From a checkpoint of a small transformer trained on Wikipedia.
Architecture: biases on query, key and value, tied embeddings.
Each number is 500 + 25 x the weight over the matrix's rms, rounded and kept within 0 to 999. Layers, rows and columns count from 0. Numbers have three digits each.

# layer 4 attention key, 96x192, rms 0.0631, rows 8-80, columns 0-191
523446490476507511500493489500513479477503507510476512516486474471508497523515525512518491538480517496497519527510545506534508483503560507490505494524474494495493516477480494513505505504507468506442517479509478521532496481523537478528515474509507502472510534508490470526486458488543511516525515534524540502532509493527524520504517493501532533508491499509515458496494516525525523499477503535493519480507548505480512511507525499492493518512486498480495483514486474497514511468504461538480487472484490484515500531522515521516524477485510490487525509538513509501465499502523496476
490522527497563509452480524496527496488497487513513467496498500505491482554538554506486486488482503530558528490534478486526462510444477524497533522523514505517495509517525520495501558505465515510489484472506531507520528544441489492507504530464502513505505468545489497494502523488488559500475497466545502506493539549512500502502506494531492470515515474460556506497478467463531501502515480517501466521472513512544524528522526499515531488558483514512531479513535514498510477504515502528488517515466492489522495502461503449482514541492513455487480547526531471486490488490459542498
489459556483488519553495519521539521493514508480478560499533498522527529496494474464492493492502470469439499465474541517502495463519474506472466512473456520508498520465484528492483493562569476497536483542543512495510549484501543526463495509555504489498523475498490516537486459534539461490551443501505532492492518521494501493479556507507502491502546479524474509510536531470467536515466509491473555492525454533483494502501523525502508518482532477501468507492525507466479521495478542508536482500527500548540506515553481476549499435518517467503546483503512546493543495512549465470
517451496472484517463479513499523511484492499510477506512497503512490493544475491501522489516503487514494492513511512495529520473502548493496498505520477498475510511486461491522454480505522472471473541455482505521536484508503536498481490478477510489478520534513493488540467464489538522514513522517533539488506470467527501494532508496475499508490481468502488503507486486473529515499484492523480480484478500531481529478491517522495527563469529509490490457516476494483510510502519470526528526484505508513521496490532535500536502471516519502527508519506483500494496467520510497508
523507469479515527463479513494534530550522499486526508489492494508528507520502478503518502526513527472454582517530506527576477484417558467427531544518482484504541526508479458519498488518493514485463484477457460442511447500504501493480537499417502456469514540518510528480520533469513521512451554511541504508498546519505508497515498492467490517475502477507517472472515500545500526516514492498483513480521520498465507519483440534490530508513469488542541476495529507509524503500546494524519496473473480522467510541517515545501508498494522511465478540498488468495504473505494504463
492524455522494499468518522498465507512499526505498535496525452486468502511492514510491475513526509555514466531539511478499502510508518482478540513494511515497496504463503502520476545462478519513500482480485551493475483501467482515487458447460484531506502472508513503513489491496496542532491506486486519470487475471512501488517502475477478536491492472505495503462482457504519504458496486541498493524489493526494504485514528503495543502473478481519489456484504508485540493512514492509476457494502475519508476484507555516498477486495535531523468490500487497486456490488484524491
533477534493466551505540517521492512478521488560477473481481503464553484494501486479500498474462517472511503461465524512455521506527484492539485480519519459492505497534506517465503522545477509531504525503519491531493479485484526490526485517497479478519465523519498536510523481482540499491531537498479472498505499495479520503509490504520499497484510526502508480487457551482524482499492510522514493491526469501521544570502542503518496512493536503490500490522515494491477537505494526520485524501500514466498460511519482439508505485541498484522501572480494501520495486494485507500
552474506501501544492484481506485501503517485482464528476516522488503517475477511494496488515495511522470525501492482488527505464523508501526457456445450486495539510499439500515471464509506481467521531520476490497534492488513535473483520493545538479491527486534504518518480469515491468511530540503492488480504484496483548501525524481490518489518511496543487478514519520483493562502525522469451524517538519484477485491502511474515516495483497493482495496495502481498521517489484504501549514518547482493531474519559479508543494474496502505493542482542490523525528509471540474506
538490520492486508481501515506513529506488517483472495501467492456518473523486497507488477508456526475498525499475516497467479482484518524490530526522496487478482484500500507506448483495488500476492532482504506544491536499495536485516483493503496504506494493503513504530505526478533517513508504504522514525503479515496499468489501492517486536508483480482481500519464484513524511486467461542515515498482506525495501495496525497513506490489505488499480471514509513492500492496524491479513543496508515502477505476494502479492500472497520495495488491516490482495524508510519532525
507466517478450508507448519471496504474486501478491528543474478470511524500502485490504486513495503503520496521510529488485497509509541494522500488499486496504466499511492514513463496496473498497515492468487494510513509494521534492524466476507474497496483520540523513498527500491514529516458496536505534494483527474497481500504495505472501498478485536521507501507467458479540480461491478516489493499492513473494513485503478533496487489470494487451503474511492498460507506467508473500497507499530495513531490486475520500502499489487513515535533527485508528512489492474515493471
510461536474504492530471507506502482541511479486485504485547508508506494502518499488517476499487509460499495489508521512472487465487503513494472510494468520491513515499467500491530499499513487492513480485500479499511483477525512506504513503463465494497510530511501489482478489506512468488480484508509472483493512498509521510504518508472496503518508519503510499499493495510496497514493514509477525469507504463480538490507496530490491497491525480496476543504509480511487536499515507488504505515536516548514531515498483504520469512524496510526523484505480488527510482488477429490
479460476535451508506529542493500554495507505516493494520481503456474485493477529533516460524514521502505480572463490452510474460456536507504538474539528467503529509512465434537459518462442495425536500480520491589529525450491546503463466492479511505490533520519492486494497513458545516522489503515485546486475549472526546528501473483488543539528489503497474511509469452556531539504493486545511529553451546503457526485501491501549579466506504453435504442457470502443530490492511482506499497479524539560514497514516522513518520461479517515494504501580543494550453548459605505498
499504496505513527490467524505540520472484520486477489472507484461495494536517485477493457496485519496520520462495479488490508513462528504503539502508495508524512462492520516493484483470470515511479517512487524515465477510491504497498505502465499481503508501518475509506517522478519519479503486502518496523511498520506519501521478469500504510501477465487500460519485459531507488483491494530551492488506488534504500511505514501480506515511515481484484488490496523496512476463497502523476513497475510508489507535484517504493506515492545477510473497474512482469484480494508530521
506504463536481460519511513473482477474469485502524472477457512558497511514528520540446542498492522454492547463483496518511481512479478502527486444479543521455483484491542490522549507489522473486490476483529509453505507500500488520505518510530537521533460481486475516508517526492475480471456506465487493504489531533515485586478526551510499479482525488446485534494466507455494507489531552435474489498470509459498438495510498506467420480477522529504519520497529448489508499495504516468513513526511553464496558504476488454475474504454470472501478533516517505473529498501473519537
486486524487460489510464495501493486486477498494518515490507526521534521511498477498531503530486481489503497510495506521522495488497516505493484492499486493508509548513470497489526500500539467471511489484481485467519501465535517519504504505518504463514507478509496487511496484534513479491508481519513522484498528486507462515498504503486496502516533527517527504488539506459504509499502540488468506467487534508494483492498505516490484525517511500481488490493509484478526552491530492481534529469546509531502540502479483535499512502509475514501510539527503529480532505490528463484
526513507523507445523492539503504514491514489515499495510484521505492494493492502489476483490514508480505532506499503500491487507493511500493519499496509487500485519510486479547454487493481526514497507507515509511494502486479513479500514483529491529509515490557477515490497498490506532488480501523489513519489527486504548488523502507502496474487483476509498527506487492492531487487490505523518501497484502513519497480528512492512506462491498519506496491482505529478492498538550496497507523511460510472489487471523507514492489521484497505522470497511487483502525478507473521514
528468524478496535497494516486501546499466513526547502506551519449467525497461552471489485458434529508493453536543529479492477475486524501513534493515472501507522483497491485500456536470489488467524510465524483524501498430475570527497480464470481519503511536533460464445448496499526491535489500492509559495540471506524505518465499531490504531488487475500511531465475445519490469513519456565485518497500531514496553502488505552504535514506502499483452431482502484423527480488508521461488492431492499537495492516517546499481553447495438459498548465511511500493513528483514480495
504502510496506483467550516501464476468492515506529484503500483482480540450479542498502494437451493544510491489508509488480527544472476476552487476538538531520495487490532526469503537509469531500474531495504509528461527526443459505566510524449453513516504509519490463491514496497482523499494501519489483503506492483511496506459481519515504513470488446521519480457498533519499469501452484485535474464522454479483503525493488536491505552524486504511522481504515505486504538517526501497452520498451492480499505478459498476497547503512507515490470528498499486461530508478510511463
494469487517486487519525526485492487512477507532511483524478477439500469494468549495497514520499520479511442521516517482503488480503517470509506485536514481522512501513551505481484538493456507482538494527535501511492516480479538487494503486500512522478504500512520478514486502483514522529485487504502473543498528464515483509528481524524529536523501479495495503523464519499509514489484507480513523535479527496523492498490487468530544494502525519506482487466514519497511477473486470509507499478459464521518491467486464483505455507462509500472509490538502477490481507480513548496
470521451536521471500485479535507489552496517492539475505498481557535481527506553504515505497506475447485508517514477487492512530494498521556470508455540490477497441511526529508527489474542469532561466513486467510513437533500487466508497544548518512487446516534514575472517493478483513488464521510477544482435512508507502559497473506482473456506500467528544498499512519492478499514494508462490500488476495517512440513518492476495474466487470536510552520484502522508495496485531551498518507522536513467480492506509501460457458525489468546498496543441534525512526478477518506512
505486490461498581498462553487531582453485515482421505497544452441473457502468527492506481533466504508506472542467482469477523486532507511546588519508451490489508473446481435492444507500510516460442497449504524574506506473488537535492421458448487535487532565513514544562500499501574517548541500511553554521514452511528595474519494441516464538510414445458493544496493511549565455518445483571517484512487485565469559485512553518496554504489506473420478452508480559492560472473520478485517468479480456504470457512515543493544449446523546502510535510498517501572475457494557541466
496528498478529491476519527528449490541483463512499517488504525617492519525543501513527470475507486502442517459498499531484554502499451531455519486470491474468486494525510528476525532520570501533520444513494507480546488521483492488506550504490512525529526497531444465454552475502435506489499505514473483523499533520472494509476487503513489423493519461588550439492543551544470479513540535459479490468508510482551446497517524497505453445520558514496525524510497514543478525512482524458488500495525517464506491540540515502530486540463485465493498562478508495521508523504446426506
482495544489481534541498491504511491538502491499466510476515477562509480545525530512497476492534536472540478453522525459495494508531466506512479495495517559516470471453520511532529482503495502502492435493485511456495489507503503488484549497519496461506499499490527489481501449507437518469481529483497473477520477536500479528501463491504486509485521522460524491487527528513540521554500484473485497512485520505566481463497541468478524513499535476478537518499461508520483499491451516487497532530500545496453499472499517449490515491516487520513520498475458467519484479481505468503
498474488489494511489516493520511500488487510497509520509485497530540498477497495508492502534505500508503534510482502504524512515483520516492486507475503496497511510496490472508515489503528506490499479526500467515538485473497509503505495507497526500476477530509509504507502481489485509479522490530481529488485506508485529501495509480493514489497492496504509492494533471503501525506505511508474497512487482513488480478495520482493511488509511498499498509509492496492525494513519466503530501485500516490518495500542536485517490469507478501510509499506496523504530490473507496492
490530508542562536513513506501503492494526509494483486463463536542487493517519504502487496451442508487497561474520490535440499548474448507514545458487512513483523463496508525484489481515474504537471495500503496500451513522457462485517507548512463484518545460472439513492536554466502508510479511472479449555489495538508493489467497490532475484452478446472509473505475500514497467518500489496500489463546466511514523556507534508552452473529503520491515563523529515563479526498485492464470511528451555476455499517470446490459492556518500484489497476472533460467499505519455500492
513508510482496470476497493499514507502507481498498517554533496494527500504454487504491515565564470482506501510485510499510460474492531497493471497511480481502500523486470452519477502495532506473507482501480497518539510513511520522506477479500516517474485517516523516528470485503471532477515513530483552467481502487494508498507540477445521488537488502498469536491513456475525499450503531530484492515492519493492502458508484525510511515464496500501493467478459516478494454497524465559510493456531485481546486449545537503488484477505513486482484526515479520523492472491480510493
476522505525548478540496487493494468475498475537507509489449533540480568505540451484485505489482473410520487491500500521484485525477460502509508497482499488471514515494530498462539538508524514550525498519514521503434499517468508512534469509527465455508505481470504514445533515525434527482439473464452479525500490508511456520457485568488450455519495501507492511492483480457451479481509500460486498513533511440513477519492453477483434483502505542532505558503529496513460543517495547533467493493504502431517471499487470532485530581515535524496444470458492520467547520469450464507
485516531526496483472548446474507448560512539500473510482498480489500490496494498497485490496517521534502491495530477472520484497483484454481533533476491515561522497489496495474496489443500474493518494488486469454531522502507446509478501490520493535475546480478463473501502475542503504519526501509495453502481511536463436515468511512471523520516521490490475481487499525500458490497491501480520506527517492475506495542517497501500484475525468519523488527524512496515536503470460513464467503494463516513469516492462491490512519507498507486458494488480492492460460507501473512479
478471530493496549512493520496541517509552469524500509494524516469494520500534472472482505517523482470504522514482445496476503507515454506521520511451478455462501479519502461529484503529497509462514460510487488492513478569493509470505486494533476515490501428505526504475519496483481505496500498517467484564512487520447530472500496472477480506482459498493500504501499477504475541498465495477525544567526509505487443531520458448464496484499529527456473540492459511491546505513503514491557529557569519519489464567513511511516509498539499483511521486489511507514470530472546515518
508500498558523524520479539507494532491508496470493514449489506490495484472528524502480494473440522494531504474526469541482488517519466482497558513532530466477509474507554513496506473519509534510468504509475509478440485538470491489485493493517457482492534496488492500461523563482520491502509506463523479549534497500534528503511475482543466436484490477472544468530483507485507495489529481484494486474481539495519485540522511526523486467544487494504513538486524505532480509490526506477468480497458532499450491551450499499496495526503502491485478496450525483524485480515493499497
492483543480517511519452473502457488555483472518515503489519408492482472431512486443474495481550475520476499496534454513481497497515528471502489528484473509533472517473510522523495495463503509523515452497476509500503484566538491460518494464502518605485509467551504451515468472489491497490494526506549517527538484465512506515511516506502532464475498451551479531505546497516517512513467536517518495530479494551532458452525481473494554525546473548545481456501455499473532448528526526519522487507513456515502503503531508497500525490485521495529551499520534489495516457527502480520
512504522510507493520435498509538547500512501486478495532497495492470499526532544489486497508544466468524492507473461492551513502474542512520500507482496469506473471513509484508472441450522510521469508493497461466502434504506501504499506475514491500447551468504452530549534513500473528495514517529508528498502472507475505512519499518458516456497457494480480524493500450481502493475523465506496460500535485527538521491491483484490528466495505537482523534459417490475503471492482493508480503527528520455492445476530512521477464506527488504496496487479483538479493506490489529515
543499471533481493514484517494450493487545450524507497455514484495528571561530483521477480492470489441497515525488452502474495487515535521499465564500502509496472497477488503511508500497524475480443505504483506527456471505482526482491527535526463495528480507486538528519477556471487505455500526494501472480521486503480500470481458524562540484520513545527475511493510488529519474496562476511501513515524478540488481521536512521456528489516528518467484455548454481446499495528508518473549525536532517458467467555485506505467507525477473526494472471521465473484532504481547485497
493520526482523499483491484561490475443478496481497507516499520535470517498487492467513478510548481453473515523461506487489512503515518502477517504467500477494564559488480501410479494541497480485520463484475516535545503482509507481466451499496505490488492522545503489504493528499520506476520495453523550497504527513495550476523513515488475516476496485549525482457533500536520509462504484484464558495503526526464542521481493517501543477517529459481490517509477515514501526485511518505563475486520510516521472542518483550504492509551541493504501513523552517570505504526527506483
479517489518535507506533514484504491473514523550468522423533501523491480482510496509467482477504487527534474452488499515499478542544470469490544526555507484523456520472528511499495518518446521512460471514523486480469495492448492523498483511499463541499457488487498456530500544499514515490516478495476486540511491516539507461470487541526473555482479482496524514481517546452485491490476486535519466502531501514534536508501496491462491493500518500523502468541506534514460446521485505500474490509464493507507472461484511475484499510513496499502428468512481523510473480517491509485
486510504519482458521508467533584514535469516564522491547518532487499482539519498453495478506493476516498499465550510485475545513510503502547493551470525518522477490489504507486491547505526500534484455478532490550522522524492510472506563518480492546522443505533492502512499498481431504482480501463478516476429487519544512522499490475523499472494480510507501516539485462498518461536521498496534550555565481573549505507505485478508505518533503529504456474524493518475527466465503481484521487512531433547512495440495491483536468500492508471500510430527435486459530500532542524510
538501475476524487505464468454537481496515500469484514474473512499497427477482449497499506580510486511577496470478510497502486505516519488511557545431477516462519524506501466495473445498531478496533500492465457518525518515543520536496473477525494483473494479471476519525513500505506481479538527515543555493490526523515512516494532509510539530479480470495503489509546507454462484442501512515505455494504530490456488502480531515484467510500494468467497518545523517491515468469506479511505475517488512522497503483487490495534510455493513491481504514495531526464461442505492525497
450492525469471470524514513510485471522521503499511503518511520476510482490512413480515519528518516486473510482470499479467498469509441505503524502493504512503533539446480462509482489494480518491503478463520505515537513525498492490498515494480489531519452487440527449511460474473492501505488520495552490517481502499526485493491513501527546459538500534514477514483526554506515433519516551465544546477464472511516476437475531470500471485531517503502455515457469530541496554534530480431488539496500489499461542501493457488530453498478511521542513521535465465459503501487529440505
521483505494475479541515497484525481528510443510453508501528546504503493527515502456543502463536468518501461529462485481516504485511523492510481560533492445533501561509510481507525520521508477510519452484501492511497534522537522520454519498520489502500466506533483491491484478509475453494528470514496529479471484519507460490532520489498487539500517522498490533484527482481516484526484519530509498498511524536508513530480437498499477553475498502516489499479503482500508452478473500526487495480572436562519481473500513518547452496501475464514552436478483505498489520528444480494
539498500508524466507504541489447560474493475445453525444551549483501505525493513473510499479516504520517496444511466571532475539497508511497528543531464490481504524516496508519489515468539520521476521473506524492437517522458493529467486481479449522505539487497484472469482527519505505515517481499484518516516487511505488457495488505519480493509462444519480495473479484550499506529517505545529425495509496499521545486499455508544523503489482488470519487487513512494456462482527506496499515485511485547490483481472514511502525535510507482529433462490497492481478506502487463453
478450518494424529449510506499487551547484466463489536489526471472505479494448485475466490551499492490540487542500529497535521513494551483508500477497471508519507543498454470544454515445539494463478534474470506527530496501516528492505472447481477505552513559484502516526471461476528531524502499507506570443483435449518521493530570455460557527500518467517453462450496496516514523495492512557501505462493512545448519448481492507458559470464497451440463467475473482453506496468523450466525516456503455511523516470541534534524511468514508501541513512509525516468473486513559510448
462506506521513484528478494504530497482530521503511487485512525501470490534492516490512512470511493508496512469460473468520471501502453507510514530486489504492473493504530515486550493518455523526496457497511516503503549513539433536477474546475489508488475452549515492554506530490473483491506463509528479519442526531466514511439512525527488513506505521477496491532477476486483485524501513499528509509465487482518507521506491486516454482547502509494539542487522531477505472510463525490493532523530534502519482488438488483482460532514510484499486512517532497530511498518484511497
524482511500493509460489502491464516504508518450493533491511502474483508534476493510498478494511479500499508523498494502506491480494516494487492500471484534521493499483482486520475474471512468497491543469467466526479519506539526503495491496489473518488522466517492486523480461499485473525540503547501531496496495493496500477479522456512510530536524520491455497490502505508492503514528512517509541511497485505481519488497484494468527495514497496469513458486487491466541491484517498474531547473489494553516501521496493508529490489487494502503526501532516478454490514522509515468
519471495467483537512499483495494513529476487495466526537508454487490488491459512489476499531499496489509487514512543501517484493516520497509512491503492476511506517466508454483457537484489504498488519507499479515542476462486525518535531469491489521495473536500523488520477493492507519514495509504502532463501467502505503511511526482466507492453471508468485532462503501519509509504464533533477486468504503521467518448511523525460527507475500481497506489476491508465515493505514469516502477447521505479506497487530532484485513486497497504515528508479488517499502502492530508511
500513482537465504465553522497459481510483491488499488519498464490500511508535491530510513497492537480494539527523497469494507469478557482458497442509481496513528511485454492532490477464509426467486558526474486514487491495533517481506482480509512498512547522474488503462512484486511491549506512504506497514500468463527504486545464490508474505515506500490489480486460496544509507487479483494473521514522542483492496482525513535498532494477486482497465496540526447504495515497517472538486523481430526469478512522528479516494526478505504505477480483484525527464495501537467451480
508562471487560481476479504487507497508503497517515478491473500503511488525522516523489498512481513475536546535494493504526486551445479496474516490553539518481505482522514516525526510528472507517448482493465495515524454519503465477507512495502499521491473516553490521500524540485489513487493512486532475537508511508506454503489480496518513509503498481439539513483483489496594488521549463519509516494470485498540476522507516488525503489552493522530553503517516529502475491519516480506472519504474479458493473496466513473448536528466502493463507526528469459485504475519468526499
551460500509461502467465505491503524497503496519491494508481471465507486494489512494481489522495499517496500481513528526518509494508557472515521502542481500482525496488477466503468525471490509478488546510503501545510476505503569502526519476479507485495501526525487481502483496505470521518490543502523519479499494479546495484499545493486507495489456510512525520495500460483509509495528497533493459525521526537482495480499536509494544515492498510463497437484478490508463478512524467501525508465518486500502502516531517484491494513488510480528502490507492502496481489508517523529
508485504515472529434532510470501546518519508486483507520506507478488482536471513508519476495468529511514520556511513484511493506505520507487539508486484489521505506493516486530479503463511464469471537452457504489525488479486516514496508488491494529498545501517465500513476496485503520547509511506536536481486460509466493475491493473508525536506516465511481459519487496518547523494489477543488503505501507499480485511517498502510552494510501504471512474503473527463511494489515493491519519463480483479509447498521552491522509514481513523495524504482510471503464519495524535466
497490443533527500526486483501452506483493555522478498502498485473489488450491525496446493554508493553515479450496481518526497520538434466511532473506501472488520490497514528480501554474501543544480486517517488515515495439470474488568473496522460519512528474520497470523478462518482514496498459511460504488510484499544466490484535535537576550512458504534521534506553517505512509526518509495531512514517477498515509472513546480505509496487500506482434493454513505509488506484473511546503470481522464458532504528482472539492426538451491505481523450541446537494482538480512565556
480513483506526517476482515523524479526512527469487482481516510502465484564502478554477503491490511516518497496515479481465481528474507508480532522549540481493486511488476485534463509489489500441510462488501524506518485487494501495482490477478479498483503472465525477502530521480520486498513501526505508502504498502517498516496476478516501535474484489483534509490511476498523500512515523534482486532497502492506501488527506514494518517506521491532454474497472515473480479506511475500463542527495504507432500513523531517490521511505540468501475490470482499505520473533487489504
449544515491538492506505459495491480492497515502499486511480496498492510492504487491494491488485497518506494473488494529480507518526458531512506491495524470475492502539526518469528528512500524551518509493522519475485544495488471522516490526548511503510479461505497471490493515531483499506491505503480454515520525524483486505504494527543502491517526509521502514453504511493468510507488530486501500500509477492487466517507482488510484511499487512494485520506518505506503519477467537514501495516505513469522496521484453478490483512490508508477487474522499506505527532515479506490
511499518493460461474530488507461459534474469526522555505513475520518557506516498506512539498530505470476490515523508525521506519509508504440493484516500523493473533522491511463535518553484515531490478486497456426467492558500492473503533515490494515510494496491572486456485496526500524485487475488502514468510521530534504515521486472439461485496524553521520508454522499479500524480476489503460517461515513494487463504483474516509500484447452478524531505501509466483498461526502461542477497441525478508509532499466480516468469493496458507483560509478475523475464505539461507496
501481496487492519482481518491497555492506514517475527484521485472506477491491513489460478511507524528522526500481472506498487506471500455510574514503495501509474484481490474538471498495492511481479501480504481531509530495473517504528491487499486550487509489513484495502481507476484521530493509500510510513500496495500526479483511486509498521496476472480504509513485465509556495508496472567522498495493496542513507476526538513503516498484505494461514481492502541476500460494528469519498496474504512494482465488504518511507529483499501484516499525506485490503441502513532548508
525509504517492501476484526537482488531527525443499524502504503487491527536463489515499521511496488495513512495479514497491482494487554493467474499490483495502521508529482478515481446520507443458488515527493505499479475471518512509494508519520498480497536517498518550487506496473506478509490511510483496497504489487501501510516485481504465500487481500497470493502485503521441508495512512494485525465514505495453491507528461541485520488493499493537499514514498478507484531513530498490512520515504480513467498531530472520500519478504471455505488470475497526514530469543469468492
535485509473567557467493482524528518462455499487524453538505445488481518516512449497527466477497516443510507518506496503520543507488545523500532526528488494511523468490523475479467449468530494482478603432469511511476495492493509503514462490440494525501547531469463506505514525474551528515518534503520526493514466488499487468499487470469508510491492446472489466521470485551484525479529494572546497477488486531472532509516498524522518519487493488502509460504518518472511483440508492513500487474472524496501511539495526535518572473520500493510412517470552499470480484539460526511
489494534466493486489525463521496464526523492538471496522480462497507520505519511504522489492510504503465489474498513488511518480529482498494462490503509496490507509523531526453544522499515501558510515509506512465486503508492492521499511507508499473513487499503487481491492488516500515480510496463486472498508513517494466488489516522513512449507538518544538516506517491474461515521477528477496498466508488495500521513502496489513470519511490497489477517488526486515500520478475538541493503503506511520544519521490474490526482501497478480475539523507505471503493510484487457492
527514507477514508489486460537512495517503519479517469536474517526526539487495474495521516445472484484468485492482489494456524518493473492509489462475492526485542485540492591498570487494484478536504514472497518481467505550519465562556449549514529484537510504483502527473561525494509530498520468531499450496533528518524502505482509481499461495490507490494535480505499528517494466498435515455510516482517477480549485497496502493483433530515526489469514556512507487544503503488527496497474533525510481508508542471483478477456473496525513482498529517469555475490511509504443517519
488526462454570472489508482480486495474487528450503561427516510485456484410493561447487495453495481547512517512544479509528481538521425490508531492520487517497519474473521491493534546488441513495533478529530501487458557460478461487485502502461507466525553448474467518476445504524439441503558443499492479505503498515519481575492478521523462522509505502512445500432501501521467500523503525477492480513523511495453471515517407456456453505490498470460572559478510531554530502429464551511494482510496530518518481540493421527520506480503515480525492425525555513503495531526509494456
544509509502534533477504542486526575495487515572516494448505488489525509500469452453483465505469520453517516500485491540482491501458505502514539537548508474515495525460506448492507497533513509479467508521512488564428533483453565503509497527477480537476530546501458504511571542476533528516521483454466530542459476490514512464487490537519485546526468514499503476475462486547574503499525473573541516516491441556514551543492510549526488475531468498477482480521524567454467471503541483517515485475508486510495494524480469514487565507522537511460434503480485504497529502557531563493
502526460518509506496491512487489517497499486487513484497515503483501476499496508516473481532503530488514519513486501470478485507486514481492536488485514506518481499494511482533470503499487512479505497505481508506521505489514503521493481474491511532472516519482487506528504522469500507519489523495499523513509501520507490506510502480499521507507485496480490504492481487487527507474522530520475474531515515514509479477522520493496510470492510522508501477505476507482514461496492485510508522520484517487481466466510519503497508499502485495480509515519515509482505499490493551468
516483508468510473510487480554480503561566494489505490522476533543541509452507505531499559441499460459415505491485504485485461524510499505469494521453512504451473464512483482469538463531491498566507479502496518458507566526500450510499518498558527517508517489512493492448484475477521472509477490518472490539499535515483483507554496516496471500499533491524464474532506514507466499486434489451520527485477502486506491473480457458518450477498483528513516505499513488540493478548501539518500550499547536509507526468533461471489514489488502501495541518509574492516538489490438468535
516497503467484502537513487512514500503511481526448493523495504516522504533518474519508509537511478464463515492488518495453480497489531522532463459489485504518471503507497505497523476467517507494469510473510491450531509486504521516521511517523550483484497523514489496490510509481494501479475514520485514485499489508477521486509510508524513466517501496515496484499474517478489492508506486469502520484535510503512514493487511506465510465501525527509472519543490508501484511457501455516510478464454480483504495457497539503498476501492461519469472533498498524506491459478511471503
514472525444503519490502526518497506476509512519477466539511455442528495507451532474511504478482519503539467470526494506483550500473491467525501526564472460461487490519529448478480550498455488477479544485505460526459507522467498507529476513475411501487478536503519495482521528536564528506477529500509524503497467480509476495508490511474469525509463533482499481456485506499470451439493469537516526470469495519510502517475505508534540527500477487513481470523495523474525497484528497475499478469487477496489514501500518499478508517510501544496541518495541513439518512511543522507
530501544456498489525492465510465472532515460501502533460477522558499491500485503506488529484460463518499493510492531509501487512508404464513507505447489521517510540515495507481535454537518509545549491510505476477519508484529487454515517511551489436532522501545469503500496430484487468497507524535485492515478523506466497455520529516498513482490584473517502529513502522404491478532544493465481502444533545490501502473473521455562482486493495467524523536499564492517502483505441491517510459518479539514510469495485500488536525507522461479481537468440441533538501510497440495525
486521483519497526511526499489516509495513526487498490500505489468511491510493480522477501494499519498518534489490486487482507516496505499517532504503519504531490507505508510540487521486475514484495501482521503489501530498467477486505488449505481516497500490504517495508490521484511500517506511488520481507543503517499494472511498494527518486492497477498451491514445497488482496513518496524539499520521505534499485500538506498488524493497484531512499485494517530494510495505488497483515514517455493493492485481496516483503519493494489490515476515482511499492489494501492516501
500512488550500543503579481477526528487514501492516462495504532493492486518452495527484516500508523480480507494475462464492509509463493502471554474484542489490521491500496457509459473488487518525481486507475517519523502513454496516497487461515548488490500495475506518508553529470530510541488529497451508492511508530497504487490494476504496494476478452466474475503466505486458547459482507524509496519507510485506501510530465519544500485496504509521490513487460513502534529516519481501485526503488521513479475473526459500511530478502530477477486524477558531474483483496486523490
511551442503505472543472552513502523445518496494510460512500537507514498521505494495477508458473457458526510510484481519472502549479511490525521525539531503477508483489494515526467495514482512499478502486507510530446517527492495511479511507484505507505517479510479509523523552492509501481509499489521484500518501486538494508497502508495448500483467506491508525513478517490527483472497493477505478519466500487518517536485528507512483500509515503496525494505530511496472493533527521444493499536492481489489484472460494518480514531518508475520499498517510484488504493529498539488
503508514487491493513513496480485505511481509482495533511514534509505518472504520500545485511507499503459503525515484513516498498484519507450475481461480535475494512485474506503535501490518504516520459484488477498508505513505506522498521516501495470502509511485510495481497491538516503492486480530495519496454507503482496518486479505494542495516494543503525491492552504513497480504517510494483495521484492479507498492464506488493496493505519497483491504491483467510511514480506481502494508474510520516505511484492501505506516491487477470490505471517522500532510512483518471496
491493500514526503494524515481516507484502491525463500506486489492497500501481517465495495505512504504504503514523495470479512500517537497518509505498491495513499487487489527500497508493510519493514533497510502504465513496477501492517516502474494552505517526483496505522515501496504513511486546477500505499501495489538482500504501468515506484469495473471512486507469504516521494505495486522535500520485487498505513471519494500513523485520504515498513501516506541477511515523489485492492500517483477501484477489498491478521490523489506506485494501504496502470480486517468538492
493470518483476490455453487475485478564493519486494521521518515514520515507504493495542497539529490483494522512489504499544479462501532496473459516496486471500494520505494493498548528496532475512514486498477526484529496490508532523499509526505513502491495508479497486500507458530505493506508493524492532473507514508469481530500510516456528511509528523529507513499543474528473528507509504506459519478488504498496494470490505488471514491482508506491501488480474490494497496475474493527540487484516489513521525509528551520525493495487495502501491506487478503498533512475515469510
506499494496568532485512518476532467500491566499497535492486457480515489482499530505483490472497485500525552509543493494480483524504515458479466493497530491497480452491547542519494473487468510519519508478504511489470498494449502487498518493504491502505528482489563507493486500465489501527483518512510495494526497500468492507478497472505520496478511491490463501506485518522511496486453481516512520480522474513447490498478510473454555469464472470447513533473476523535525486486502515489478526518467517512490490507530490453480473478499509498498511488480513517497491533506539516509
574430434510433513479464578474461599428458506504493534491522479396478471467396484491477499593502486475521497568439542453496490473534582429531539498502510473485485527479454460559400476419499520410500534451495519585525529426528565549493424442490530531471479539525556484575441533472584503581508524513531569461488495447555560479516537439464556553511435460494455506517488427538518552420467514628539489539467539566452543447517531541477577527437514472434469374490483515411544410477548467523500481416509472501540462456556591503485494424480532524541476528564487506522479449455553555481
503495515494470487508516518483487521499506508517526501471508508525508491483471475522500522519520490535482522482448499484503469481496510500482501510452502500481525498522505475515516463512518489490494509501491477509482479486494506520499515477529507498517482488481489534480471512514504494494536517538498519484494535529489503510514501506514514517521505473478514506525509504485499549502526454498498502501500505517513503510494498492524524500479480504484488511494479478481488456520500489487496513495500509534515507489526509480492497450500487501504502496498493524541512486494484498508